From a checkpoint of a small transformer trained on Wikipedia: vocabulary 2048, tied embeddings.
Each number is 50 + 10 x the weight over its row's rms, rounded and kept within 0 to 99. Layers, rows and columns count from 0. The size before them is the row's rms in percent of the matrix's.

# up: layer 5 MLP up, 384x96, rms 0.213, rows 91-159, columns 48-95
# down: layer 5 MLP down (transposed), 384x96, rms 0.211, rows 91-159, columns 48-95
up91 089:50 45 60 45 69 59 54 61 47 39 53 61 50 30 40 66 54 47 67 48 40 39 44 44 44 47 48 63 58 58 43 70 49 60 64 60 50 55 54 45 62 43 51 32 45 51 53 68
down91 085:57 51 45 49 48 52 44 29 56 35 38 57 36 59 50 36 47 52 52 44 53 56 42 56 65 55 52 41 57 57 56 52 40 63 62 54 74 47 55 54 64 44 46 53 46 44 58 57
up92 094:58 53 52 56 50 55 63 51 52 45 54 42 56 52 49 59 57 40 27 42 34 53 35 50 54 41 54 38 31 34 46 55 44 43 62 41 64 67 48 48 47 52 61 47 53 63 44 60
down92 090:51 33 32 54 47 26 54 57 49 47 40 38 47 59 40 46 52 64 74 55 54 45 52 55 72 50 43 67 53 62 49 45 71 54 43 54 36 41 44 45 60 57 44 54 45 49 65 41
up93 098:27 36 53 45 64 52 40 63 53 49 73 44 37 56 48 56 53 68 52 43 47 53 49 54 49 57 50 38 53 44 51 35 63 49 56 52 37 54 55 61 40 51 40 36 65 38 49 53
down93 101:34 58 66 40 50 35 42 35 60 27 57 45 43 55 44 47 48 42 46 59 38 54 44 52 56 79 66 47 38 38 46 49 49 40 47 54 50 60 43 61 53 22 58 52 43 67 59 52
up94 104:40 72 34 58 53 45 51 49 46 57 63 39 49 35 36 44 32 66 38 51 49 53 55 42 48 47 35 46 39 47 57 44 54 52 44 54 55 45 55 56 45 42 66 43 44 48 52 68
down94 098:52 30 62 42 45 49 45 44 45 55 53 55 44 54 27 46 56 46 59 27 42 43 36 47 52 31 37 40 65 40 55 53 46 46 55 37 49 48 41 27 52 37 52 59 53 60 39 30
up95 086:52 31 54 53 38 44 55 47 48 37 66 59 41 59 47 41 52 41 64 45 59 46 54 47 55 53 67 72 65 71 57 41 43 59 48 49 38 51 54 42 48 59 45 55 23 52 52 48
down95 093:66 39 42 46 44 44 32 46 62 54 60 55 40 41 52 34 43 52 47 25 51 49 51 52 57 48 35 48 51 39 60 47 54 26 66 41 69 44 43 38 52 44 44 49 52 65 43 67
up96 101:52 41 48 36 53 57 49 35 60 44 72 47 52 36 42 37 56 31 53 38 43 49 44 42 48 40 46 41 48 41 43 37 46 43 54 52 53 28 42 54 48 51 44 43 61 35 54 58
down96 098:31 64 46 47 56 65 50 37 29 62 54 58 39 55 42 49 54 51 46 44 53 52 42 62 65 48 38 23 62 56 50 53 57 40 56 49 67 53 60 48 49 42 61 38 68 33 54 51
up97 102:53 55 54 41 52 33 44 42 34 34 41 36 41 44 28 43 54 48 52 58 47 47 60 43 47 56 43 55 33 53 36 45 44 53 56 57 54 45 47 52 42 31 51 54 45 56 49 58
down97 101:45 40 64 52 42 38 47 53 45 49 45 62 63 43 63 52 53 66 55 39 47 49 64 44 61 28 50 70 46 38 57 43 56 60 39 56 31 49 58 41 59 62 54 41 38 58 61 53
up98 102:50 50 57 61 52 51 51 64 54 34 42 55 57 40 50 47 51 44 69 56 44 42 48 35 38 52 48 56 53 48 64 48 53 65 51 44 32 38 62 51 37 55 49 37 60 57 71 44
down98 116:52 56 70 38 59 47 42 51 48 54 52 37 47 47 58 35 52 49 32 36 55 45 63 47 74 57 63 48 51 37 48 49 51 42 42 54 57 62 65 55 39 46 49 41 37 53 37 54
up99 095:38 41 64 52 58 49 67 51 47 49 51 46 59 58 47 60 44 57 43 63 45 38 56 54 52 56 64 47 48 56 40 53 70 54 56 51 46 69 65 76 56 66 50 44 46 38 39 71
down99 090:67 51 40 72 55 39 53 48 48 53 37 41 48 53 59 57 58 50 48 49 54 68 58 58 55 55 24 60 67 51 29 45 46 49 45 64 56 33 59 36 57 45 53 43 51 55 50 39
up100 103:42 50 45 35 48 50 39 86 50 49 49 60 54 52 54 60 32 52 56 43 49 68 37 57 40 69 55 53 40 44 45 54 50 45 50 48 46 52 64 50 52 55 72 53 28 57 58 41
down100 110:48 52 45 48 34 54 39 61 60 55 69 53 34 34 42 45 55 49 50 53 46 49 40 53 58 43 41 49 46 48 46 42 62 42 58 62 36 49 39 39 48 67 55 72 60 52 38 52
up101 087:54 46 44 65 52 29 39 62 50 37 58 52 56 43 40 56 55 47 59 28 46 39 47 62 30 53 54 45 68 49 56 63 58 43 63 59 54 61 72 33 31 59 58 53 34 48 50 42
down101 093:56 47 55 56 59 57 46 40 44 60 55 57 53 33 54 52 21 43 56 53 48 33 59 37 51 49 33 40 34 57 54 54 21 44 45 56 61 42 49 37 41 54 54 61 53 52 39 43
up102 085:40 58 59 64 54 37 54 67 49 44 49 44 62 45 40 44 59 31 53 52 59 61 60 61 49 62 39 29 57 35 59 64 47 58 43 60 52 34 54 48 77 52 45 48 44 39 43 53
down102 081:48 54 43 44 65 36 59 59 78 60 56 46 42 55 58 45 51 41 39 56 66 27 67 54 35 41 44 75 46 64 36 53 58 53 56 49 45 58 59 43 44 44 55 62 51 46 55 62
up103 097:51 31 47 34 54 43 60 58 50 36 51 45 55 73 33 42 51 49 53 38 51 51 51 35 61 52 54 46 45 46 42 53 55 44 50 42 63 56 43 67 41 54 32 41 39 51 53 63
down103 102:44 61 63 61 37 41 26 25 42 58 64 52 54 48 35 38 61 56 52 42 71 39 47 52 32 48 48 47 58 43 54 42 63 48 38 41 37 42 54 35 51 35 57 59 45 52 55 50
up104 106:63 51 51 53 53 39 43 59 55 45 49 59 42 48 48 32 52 35 56 47 49 58 36 62 43 68 38 62 50 39 55 69 47 14 47 34 59 58 45 56 48 47 53 54 50 56 55 58
down104 103:61 40 54 35 41 37 53 40 42 45 51 45 67 67 41 60 68 42 60 43 44 30 57 65 46 34 60 40 39 50 32 66 29 47 47 53 40 62 36 39 68 40 55 48 45 39 48 44
up105 102:57 38 65 46 53 54 51 53 48 37 35 38 40 63 47 36 47 34 46 53 23 62 45 54 55 51 35 50 56 39 51 50 49 50 44 39 53 50 47 41 38 55 55 33 69 49 42 38
down105 091:45 60 50 53 44 43 49 24 36 66 55 59 38 43 40 45 61 45 35 38 58 50 57 59 45 55 52 40 60 39 56 61 23 38 45 62 48 42 56 34 34 56 38 41 32 45 34 50
up106 085:55 59 42 72 31 56 50 63 51 57 49 62 56 42 48 47 56 39 27 75 37 50 26 52 45 52 58 42 62 48 39 59 53 48 31 50 44 33 34 46 46 56 51 56 54 55 48 44
down106 071:46 47 59 57 54 37 52 58 35 43 47 49 48 59 59 24 58 60 64 43 60 59 48 59 51 51 46 55 39 48 61 60 51 45 70 40 54 45 45 47 58 48 55 27 67 40 47 56
up107 089:55 21 44 33 41 43 44 67 47 46 39 46 38 46 56 44 34 51 50 48 37 63 40 49 44 56 51 39 41 63 33 57 58 61 31 62 50 38 47 52 46 50 41 61 52 60 39 54
down107 089:64 53 39 61 57 47 50 65 44 45 51 27 56 60 55 45 34 63 54 51 69 45 55 56 58 58 31 50 55 45 50 47 51 61 51 52 68 48 49 51 51 34 39 54 55 51 61 55
up108 108:59 47 42 31 42 67 53 44 37 48 57 45 49 47 43 41 37 50 52 43 54 60 53 54 31 41 61 53 35 34 37 53 47 36 49 60 42 39 37 43 40 44 57 49 57 51 40 49
down108 077:54 40 51 41 40 45 38 66 47 43 43 60 51 59 39 48 59 63 47 50 53 47 40 62 64 67 51 59 44 44 50 56 68 40 56 55 47 54 53 57 48 56 38 43 56 48 36 60
up109 091:53 65 59 46 50 48 43 41 54 51 58 45 29 38 40 57 30 64 37 51 40 46 60 74 52 57 51 42 36 55 36 56 39 63 36 52 48 57 52 31 59 31 44 62 43 48 49 54
down109 086:46 47 45 50 45 64 46 46 61 51 51 41 59 52 65 65 57 57 40 35 52 47 31 38 46 47 43 50 59 43 51 36 44 55 38 50 65 54 35 47 58 44 47 42 55 70 45 55
up110 080:44 67 57 43 48 54 46 46 42 36 58 54 55 49 52 50 64 55 49 72 45 43 69 44 44 50 50 50 47 34 16 59 56 36 40 54 55 38 60 45 43 47 51 60 49 36 58 50
down110 070:48 52 31 45 49 62 51 53 40 40 45 32 35 53 62 45 54 45 65 71 56 43 35 48 63 52 36 54 45 54 37 41 35 51 37 48 46 61 34 45 68 60 34 31 45 54 57 60
up111 100:46 45 53 51 45 48 59 54 50 60 62 21 44 41 53 42 36 58 48 63 65 62 74 54 45 50 39 48 52 58 57 55 62 67 66 40 41 28 52 67 60 49 36 42 38 59 58 38
down111 092:60 50 38 43 49 49 36 56 60 48 31 56 61 57 39 67 72 41 67 53 51 46 61 59 54 68 57 57 54 55 53 51 45 41 30 45 54 59 37 55 42 37 56 60 56 49 47 50
up112 103:41 56 57 41 32 37 51 49 72 39 45 42 45 36 58 60 53 50 41 41 67 55 47 52 45 71 82 59 55 28 71 42 64 61 63 50 49 47 49 63 48 53 35 51 59 41 52 53
down112 105:48 53 54 36 54 28 45 59 42 40 44 58 43 48 58 59 69 53 32 62 37 48 57 40 44 52 60 52 38 45 43 40 55 49 58 45 45 34 51 50 50 55 70 62 36 55 52 26
up113 113:47 38 58 37 43 63 33 39 43 60 58 49 46 57 56 57 61 44 48 45 36 45 35 53 51 47 29 44 37 63 51 49 31 57 50 43 56 62 40 40 46 54 30 69 62 41 48 40
down113 113:79 53 49 54 71 38 61 54 42 55 50 48 40 49 46 46 48 56 37 52 63 51 58 45 66 46 63 58 72 49 62 52 47 53 26 35 45 52 57 53 49 41 63 50 57 44 40 44
up114 093:68 47 51 33 40 41 57 72 47 47 44 52 52 52 54 43 61 52 39 51 49 63 35 67 60 60 45 58 45 45 37 55 43 47 53 52 70 48 47 57 74 52 42 67 52 60 65 64
down114 107:54 46 50 55 41 51 70 71 50 39 47 47 48 57 37 49 42 46 55 41 39 58 55 46 65 50 63 76 43 55 43 49 57 46 59 55 40 36 57 48 56 36 45 45 52 52 47 60
up115 089:48 58 46 57 55 58 41 63 51 52 68 48 43 57 42 42 68 58 60 51 46 58 56 45 46 57 56 57 45 43 47 49 58 29 52 41 27 60 47 36 47 59 64 61 45 51 56 50
down115 093:39 41 57 45 49 67 44 45 58 72 59 51 59 46 55 53 63 54 50 50 52 48 39 64 52 38 29 38 46 61 55 50 41 49 43 38 55 44 54 56 61 55 27 36 49 70 51 43
up116 108:45 58 39 48 44 48 58 46 31 55 45 61 67 42 38 58 44 48 66 45 39 53 44 61 56 41 58 40 39 50 50 43 65 78 56 51 49 46 44 49 45 25 45 61 51 22 51 43
down116 100:41 60 69 41 46 47 41 57 40 69 60 61 55 49 37 51 35 46 58 57 44 42 47 47 57 61 44 43 36 42 50 56 66 56 49 76 36 73 29 48 68 56 50 53 50 57 51 58
up117 090:22 55 63 47 54 42 43 45 51 60 54 44 34 34 53 31 53 58 34 54 54 74 25 43 47 36 56 41 42 48 64 44 54 55 50 47 41 58 45 46 44 47 45 62 58 36 35 42
down117 079:53 54 53 58 43 61 55 53 45 60 59 42 55 39 53 37 52 43 50 56 57 41 62 73 47 40 38 60 64 63 55 66 44 49 47 41 49 40 61 46 45 63 51 37 62 37 61 59
up118 106:59 45 51 46 49 32 69 63 32 68 64 50 48 51 49 56 65 71 52 43 71 52 28 47 54 59 50 38 51 58 57 38 53 55 33 50 66 33 57 60 54 53 54 45 44 59 68 43
down118 099:49 66 37 54 69 40 44 56 51 57 27 47 47 37 52 73 40 58 58 57 48 54 40 54 48 49 58 42 56 46 39 40 61 32 59 63 30 43 56 41 57 57 53 52 53 39 44 34
up119 103:55 42 53 39 44 65 46 55 40 60 61 57 31 60 54 33 43 51 53 43 56 51 42 64 44 47 48 65 43 27 68 47 39 57 46 61 46 58 59 49 58 45 28 62 55 30 68 50
down119 094:37 53 49 51 55 64 44 77 52 34 52 51 57 46 48 32 27 34 50 51 43 48 52 47 57 51 59 57 36 63 41 52 52 40 47 61 48 62 31 47 43 67 46 67 50 42 64 49
up120 093:54 65 61 42 41 50 40 49 45 38 70 56 51 51 53 55 49 48 62 42 42 56 54 55 52 64 61 56 38 39 45 69 53 55 47 67 46 58 51 41 50 37 68 40 50 69 51 55
down120 085:44 48 39 64 67 58 51 71 57 45 45 52 61 39 39 61 42 40 52 59 54 39 53 31 58 45 53 46 45 51 50 48 66 50 58 64 49 68 33 61 50 69 53 41 42 33 44 65
up121 093:49 64 48 61 44 67 58 56 57 57 63 61 64 44 40 55 36 38 33 63 43 44 54 39 48 38 45 58 54 57 81 58 44 48 53 55 56 30 60 64 55 44 53 64 50 56 53 65
down121 085:50 54 49 35 42 41 29 35 56 44 37 39 64 50 40 66 44 71 51 47 61 48 46 51 60 61 37 65 51 63 44 39 47 52 42 61 42 64 50 67 41 71 25 38 39 46 46 46
up122 097:68 69 51 44 39 64 78 51 36 58 58 33 35 44 42 45 56 58 34 29 56 44 43 47 64 53 38 55 38 58 47 40 27 23 49 45 60 36 58 45 60 50 41 49 49 33 50 63
down122 105:54 45 44 66 63 53 46 57 48 36 47 36 75 46 60 53 47 45 49 55 37 32 56 45 48 62 37 54 48 52 40 58 61 55 58 50 55 45 66 52 53 67 58 37 44 49 53 45
up123 106:38 60 37 59 53 39 51 69 77 61 64 39 47 41 45 47 52 49 52 54 59 45 41 62 45 50 64 44 41 49 50 66 59 39 48 62 51 62 45 51 42 54 46 50 65 65 54 52
down123 102:49 49 47 49 57 46 44 33 47 62 33 58 62 52 40 49 37 43 46 52 54 66 48 52 31 61 54 42 51 59 71 47 45 51 33 49 51 62 46 35 54 61 55 52 66 34 37 50
up124 108:58 42 51 49 49 47 60 63 53 44 51 51 55 55 47 49 55 72 64 58 27 61 62 60 59 60 48 62 58 69 55 49 48 59 75 50 47 60 63 67 68 41 54 57 66 50 64 55
down124 099:53 49 49 61 44 62 34 53 29 67 56 54 58 47 59 51 37 36 57 46 62 50 45 41 59 39 57 43 34 76 44 25 50 50 46 47 59 43 43 38 47 53 48 53 42 60 30 46
up125 115:49 56 53 51 15 42 45 54 52 59 35 58 25 37 66 51 35 50 45 47 46 36 43 68 36 52 58 82 43 52 33 41 43 50 25 58 58 53 38 52 52 49 44 47 49 47 53 56
down125 119:51 53 58 55 39 57 51 46 39 73 51 31 57 53 53 56 52 68 44 69 49 50 57 42 57 57 25 46 63 54 74 38 38 52 53 46 50 61 56 49 50 45 57 42 46 69 38 53
up126 099:63 43 43 59 51 47 55 62 43 38 37 55 56 62 38 61 62 48 48 44 52 48 42 61 48 59 62 51 53 51 56 62 34 59 56 41 47 39 57 43 36 51 57 55 43 29 47 41
down126 108:52 52 54 41 55 55 54 47 54 66 31 52 48 49 56 55 25 56 41 35 30 61 56 63 57 39 48 47 44 45 35 44 67 49 48 54 65 33 71 39 32 38 49 51 43 62 53 43
up127 095:54 65 40 44 53 55 37 47 45 53 52 56 21 56 54 50 51 52 32 43 58 53 54 56 46 50 42 33 57 34 54 41 44 33 62 65 39 48 60 39 48 69 53 72 69 63 66 67
down127 095:49 49 54 57 69 54 60 65 58 66 24 52 70 51 43 55 66 44 45 64 73 75 50 57 59 35 61 40 41 52 41 40 61 63 43 44 43 50 53 73 44 55 49 34 53 55 51 52
up128 096:62 32 57 53 48 45 39 59 33 67 50 56 43 43 51 54 36 55 69 49 47 54 45 39 54 40 54 56 47 39 44 29 60 58 31 33 60 63 52 53 47 51 21 62 67 51 41 61
down128 107:39 56 47 42 49 32 53 51 44 53 53 62 40 39 41 55 46 49 45 57 44 53 35 46 56 62 39 55 49 41 44 30 61 55 64 51 45 61 48 39 67 68 47 55 48 31 58 46
up129 105:52 34 54 48 46 49 48 49 44 47 62 46 66 61 49 38 30 28 56 59 38 61 56 44 41 68 50 58 55 54 56 45 57 41 23 41 38 54 56 41 39 38 71 47 44 39 46 48
down129 097:49 38 52 58 66 43 50 54 49 47 38 70 58 41 35 53 36 64 66 29 50 63 59 46 51 56 60 53 32 38 52 52 56 56 45 57 36 49 39 58 35 53 54 41 44 65 37 63
up130 085:53 33 42 48 59 47 55 33 46 53 51 62 43 37 73 48 41 57 56 48 47 66 58 47 55 53 45 55 53 65 67 34 35 48 40 52 46 44 42 44 41 46 30 48 59 41 52 29
down130 091:43 45 68 62 52 54 53 41 53 53 30 38 52 42 53 62 40 65 56 49 57 41 61 54 40 47 51 49 52 70 40 60 65 56 75 66 59 49 23 47 45 41 40 57 42 68 46 44
up131 093:44 70 37 42 54 47 62 48 29 61 60 49 52 26 49 58 47 33 67 48 48 41 50 37 51 40 58 48 44 49 41 70 31 42 44 40 49 57 64 51 52 63 51 44 54 71 58 50
down131 099:43 44 46 50 57 40 42 41 41 70 35 45 47 40 44 48 46 56 36 44 42 51 53 31 51 49 57 54 52 49 39 58 33 33 53 62 50 27 52 50 47 46 60 38 53 51 43 51
up132 102:37 49 38 33 46 50 47 42 31 46 51 57 26 34 55 25 47 51 46 57 63 44 67 64 53 42 61 46 57 42 45 58 45 62 19 57 50 48 61 41 44 44 40 42 41 51 55 74
down132 100:54 50 43 28 56 61 43 65 51 51 58 50 33 37 60 39 50 46 57 71 46 53 64 57 39 57 64 70 66 49 48 37 57 33 53 53 35 43 59 45 44 48 52 67 27 64 38 65
up133 094:54 48 37 44 45 60 58 59 49 56 62 44 41 58 65 41 55 48 38 45 57 52 55 51 36 67 59 52 55 42 51 54 51 70 34 40 53 31 51 29 53 42 58 49 23 55 54 35
down133 089:55 31 34 42 47 63 61 44 64 50 42 44 55 42 47 49 59 66 59 58 39 43 56 69 46 49 36 55 60 59 60 45 38 42 58 56 57 55 42 50 49 56 56 47 45 61 39 50
up134 099:52 36 44 54 66 35 26 47 48 49 57 47 54 44 59 70 45 60 51 39 66 47 34 65 61 45 62 37 61 47 47 52 43 75 51 61 57 56 49 61 63 61 53 47 40 60 51 44
down134 092:50 60 56 63 52 60 50 27 54 45 61 56 61 55 54 49 54 45 56 41 56 47 46 53 44 45 42 60 50 38 76 39 44 55 59 42 51 64 54 54 57 50 38 35 43 69 56 42
up135 103:62 33 53 58 54 52 42 65 43 47 60 40 42 37 56 43 55 65 34 69 42 29 51 59 46 47 60 50 42 67 55 57 49 60 57 46 64 44 70 54 53 56 51 54 57 54 63 39
down135 100:45 71 60 62 54 53 62 32 66 68 38 66 40 45 46 65 60 52 58 45 56 53 55 60 51 40 47 57 41 38 44 57 53 55 69 61 47 74 59 56 28 58 65 35 39 41 58 46
up136 104:67 31 53 38 66 68 45 45 49 44 38 55 54 39 54 68 53 65 43 50 43 33 49 66 56 63 45 57 54 49 44 54 39 41 47 45 49 45 56 68 56 66 43 51 45 61 38 36
down136 114:48 48 61 56 44 56 48 72 47 29 40 61 54 39 56 38 44 41 42 58 53 67 50 49 46 53 58 46 32 40 41 42 54 49 50 47 65 50 60 52 47 41 76 51 46 54 43 56
up137 104:54 47 54 48 46 32 33 51 65 55 68 45 55 57 48 52 40 49 41 36 47 51 76 57 60 48 40 61 53 63 69 60 61 51 53 61 44 82 47 51 57 50 55 48 54 62 52 61
down137 097:44 60 47 38 47 68 60 46 54 55 41 53 67 49 66 40 36 59 68 64 45 58 60 65 49 39 52 47 22 72 48 52 43 57 42 44 51 38 46 45 44 68 42 43 50 58 61 63
up138 094:47 51 65 63 54 50 30 43 47 53 52 62 58 31 57 46 50 36 45 35 31 55 65 63 57 53 49 46 58 25 44 52 59 42 61 50 46 47 36 43 47 59 41 66 51 46 52 67
down138 097:47 66 46 39 55 35 50 60 46 49 63 33 41 68 49 48 57 58 36 54 37 44 33 30 51 53 33 62 52 50 45 57 57 51 53 49 60 54 37 33 51 58 63 44 53 48 49 55
up139 098:68 40 35 39 45 59 42 54 41 34 73 26 47 38 55 40 53 51 70 47 59 47 60 50 45 37 41 35 61 62 57 47 47 47 49 51 44 46 54 49 47 61 38 50 49 57 43 54
down139 104:45 56 57 68 55 52 45 52 50 65 62 40 50 36 53 48 55 54 47 73 46 39 59 51 60 56 59 53 29 50 63 60 26 61 69 50 36 32 52 39 47 57 63 52 50 40 59 36
up140 107:64 53 38 36 62 48 52 48 42 38 49 57 34 57 52 48 61 40 50 51 54 36 49 45 38 47 52 60 43 49 49 41 45 53 52 45 66 29 68 59 42 48 33 44 53 40 52 63
down140 107:65 65 53 37 42 57 51 47 46 56 43 44 32 45 43 59 57 75 49 41 46 46 46 49 53 40 56 50 56 51 36 35 43 46 47 60 62 51 60 40 33 39 40 49 57 54 56 38
up141 090:57 38 38 39 43 44 52 44 35 39 30 54 47 63 57 59 37 45 49 57 66 40 63 39 34 41 41 53 55 43 51 68 47 60 43 47 39 38 47 48 43 65 41 60 46 30 48 49
down141 085:49 47 45 57 48 46 47 57 48 72 51 45 42 51 55 50 52 66 60 50 31 56 55 31 58 53 31 57 55 38 48 57 55 66 44 68 53 59 61 44 47 55 54 61 54 63 43 54
up142 100:37 28 40 53 59 42 45 43 56 43 57 74 41 58 35 58 41 54 43 51 60 39 82 56 46 70 51 37 47 53 53 61 53 56 52 52 58 50 51 64 43 43 55 47 40 53 62 45
down142 091:48 59 41 48 47 73 57 57 51 57 45 66 52 57 76 52 43 55 51 55 60 51 39 55 51 67 50 53 43 59 55 50 42 44 44 58 48 30 42 59 54 61 26 39 76 53 46 48
up143 100:50 58 52 43 46 49 65 59 43 53 42 55 36 53 36 64 47 55 43 46 55 44 49 56 52 55 61 46 59 46 45 46 36 49 49 54 46 43 65 63 50 64 55 49 63 41 51 52
down143 107:55 49 44 53 56 45 62 34 71 44 58 56 52 39 66 63 49 53 44 38 49 55 57 54 45 57 65 48 38 66 55 57 58 44 44 55 36 40 58 60 45 51 44 48 59 44 36 49
up144 108:44 58 61 39 46 40 43 43 46 63 54 39 79 54 51 45 46 44 40 66 34 52 39 43 35 58 48 61 41 53 52 54 41 51 48 52 50 54 56 62 52 65 33 58 41 51 57 40
down144 130:40 55 44 42 47 48 45 51 49 47 47 77 50 52 55 61 42 52 39 61 24 62 45 47 41 55 60 52 56 40 39 59 53 57 57 53 48 61 60 55 51 54 28 62 43 42 54 51
up145 108:47 55 45 43 56 20 37 55 55 64 48 63 62 45 48 51 46 47 40 50 49 62 56 39 48 46 42 50 43 46 33 60 52 64 43 53 46 56 53 52 54 20 38 47 41 43 47 52
down145 115:57 49 38 40 71 46 58 52 64 51 54 57 30 30 39 38 54 41 63 72 60 45 48 60 59 45 60 29 53 37 44 48 52 52 39 56 54 38 45 69 63 39 34 45 32 37 52 43
up146 099:23 62 56 49 46 57 48 32 43 44 59 50 43 44 52 56 40 48 54 41 35 54 44 56 45 52 42 56 42 29 44 41 49 53 62 49 45 32 73 42 47 53 54 51 47 48 69 56
down146 101:87 50 56 51 72 59 51 67 67 43 39 43 47 25 54 57 48 47 35 58 50 40 57 66 59 54 66 57 47 58 38 33 65 50 51 45 62 70 44 62 48 51 55 43 48 48 57 58
up147 092:33 50 61 48 59 35 69 54 52 47 76 48 65 37 55 74 61 57 40 56 50 60 72 48 28 52 44 47 68 52 53 45 56 56 46 55 53 40 68 52 52 53 52 47 63 61 57 38
down147 079:61 31 50 38 45 58 51 59 42 42 44 53 49 56 58 50 52 63 53 51 28 57 45 49 57 77 47 37 55 51 50 37 59 65 49 41 37 52 36 51 47 46 45 44 62 63 56 49
up148 095:59 42 51 60 31 70 42 48 61 42 54 51 39 39 44 57 38 59 40 56 58 54 56 43 37 34 49 70 54 56 68 54 68 50 45 55 54 55 61 58 50 45 44 44 44 36 63 48
down148 095:34 64 61 63 51 46 37 41 62 62 61 51 49 49 29 46 36 50 42 65 60 48 31 53 46 47 48 62 45 48 69 37 44 35 46 55 55 55 48 49 66 59 30 57 66 36 35 45
up149 099:47 50 44 65 55 54 49 47 50 50 50 48 57 48 62 47 62 54 40 29 61 43 67 58 38 55 67 56 48 47 48 46 41 57 71 75 40 61 57 52 40 43 59 60 48 64 66 33
down149 091:39 43 43 44 46 50 46 65 65 48 67 46 44 64 40 52 56 50 60 58 33 55 47 43 65 38 72 56 42 55 34 51 76 53 51 59 44 45 45 47 57 56 37 56 41 56 58 49
up150 112:43 24 46 46 41 52 42 58 54 48 48 45 48 43 63 52 38 43 58 27 44 50 49 53 46 52 38 64 50 42 50 44 32 28 68 37 43 52 59 40 45 61 23 55 54 54 58 62
down150 110:44 69 44 66 48 49 57 52 60 47 43 52 51 55 34 63 59 41 38 49 56 68 34 57 59 50 47 33 44 38 46 51 58 34 57 60 70 49 51 50 48 57 54 33 58 37 46 62
up151 106:34 44 39 49 66 60 60 55 28 54 47 59 50 64 63 27 45 45 40 47 54 37 59 50 69 66 49 35 51 44 59 55 56 44 52 45 66 49 49 64 41 41 52 50 61 46 55 64
down151 109:40 54 73 49 47 34 54 51 58 32 35 41 47 43 38 48 58 51 54 51 49 57 64 50 48 58 50 39 61 54 56 51 48 76 44 49 61 69 33 33 48 54 57 54 44 63 43 52
up152 103:65 43 43 40 55 62 43 82 40 48 44 59 44 54 37 70 45 55 36 49 52 32 25 64 61 44 31 57 44 58 52 28 40 47 58 50 41 47 56 56 52 50 45 36 56 56 53 47
down152 097:53 53 50 40 45 42 54 47 27 42 69 40 60 40 30 48 35 58 51 58 52 40 80 47 41 51 47 47 49 64 54 54 63 45 32 40 57 40 38 49 37 65 49 50 62 42 45 54
up153 107:32 68 30 63 61 57 50 54 50 49 62 37 35 33 50 39 36 59 51 35 58 41 55 66 64 47 48 42 43 55 55 32 48 49 46 74 74 37 46 43 41 50 38 70 44 44 61 53
down153 120:42 48 38 47 54 35 26 39 32 65 53 45 62 56 65 50 68 74 62 45 44 55 37 51 49 33 47 58 54 45 46 39 54 50 45 48 53 51 64 38 47 56 26 56 41 71 38 38
up154 101:57 62 37 69 53 31 41 55 36 52 28 58 55 37 53 37 40 74 21 46 61 56 50 61 48 44 38 41 30 49 47 50 28 51 31 56 51 37 39 45 57 44 51 48 35 46 52 63
down154 088:32 50 43 38 54 52 49 58 62 50 51 71 54 51 25 45 52 44 44 51 27 41 47 55 38 67 57 35 40 54 40 60 43 55 73 65 47 55 52 56 41 57 49 48 54 48 48 45
up155 098:44 59 47 51 41 46 29 39 44 50 49 52 60 76 30 51 52 43 49 31 62 41 26 46 46 60 73 68 48 41 65 45 40 52 57 52 55 48 53 49 53 70 61 63 50 55 59 48
down155 100:42 47 50 50 61 63 50 57 60 54 55 55 58 51 45 55 55 50 64 59 54 41 76 51 59 27 57 38 48 66 54 54 62 41 55 55 56 59 59 55 53 66 49 59 54 58 40 45
up156 105:52 34 35 53 45 47 44 64 38 61 40 51 46 52 56 47 51 36 37 40 67 47 46 41 46 43 38 38 48 46 44 31 62 66 54 41 39 30 47 41 59 55 38 63 59 31 57 51
down156 102:40 63 35 40 70 58 35 62 51 41 38 39 56 53 21 41 52 49 40 51 48 46 51 68 52 30 61 36 59 75 47 39 57 55 53 30 40 61 58 44 53 39 52 41 64 60 37 45
up157 098:60 36 53 40 42 54 54 57 44 45 56 41 57 57 67 53 47 48 37 65 50 63 61 53 25 68 50 60 67 60 52 59 41 57 74 32 57 58 61 50 38 46 58 56 43 68 55 42
down157 105:57 55 39 49 49 53 42 56 73 59 40 43 49 39 49 58 51 50 59 70 49 54 47 56 48 56 49 36 54 49 45 45 51 58 40 63 45 48 43 49 73 45 51 64 54 47 77 56
up158 119:61 39 51 52 45 53 62 58 39 50 43 40 36 53 49 38 40 41 61 45 34 59 46 43 49 45 37 38 49 40 40 42 42 58 53 41 53 43 45 43 32 53 44 56 56 52 51 55
down158 120:66 54 39 55 58 40 52 58 54 29 83 36 31 43 38 43 28 57 44 43 36 63 60 56 50 58 47 47 61 58 37 42 51 46 44 44 46 38 42 55 69 61 50 52 62 46 46 67
up159 109:61 38 49 66 30 51 35 56 58 36 57 37 39 55 48 40 61 38 47 39 32 57 50 56 43 59 55 31 23 46 45 61 28 42 41 49 61 51 46 45 53 64 38 38 41 44 64 45
down159 104:22 56 46 53 51 47 48 45 47 54 41 40 44 60 51 51 29 67 49 56 40 45 68 51 44 69 47 60 64 54 43 53 52 45 57 51 49 46 50 62 51 62 53 67 73 43 46 57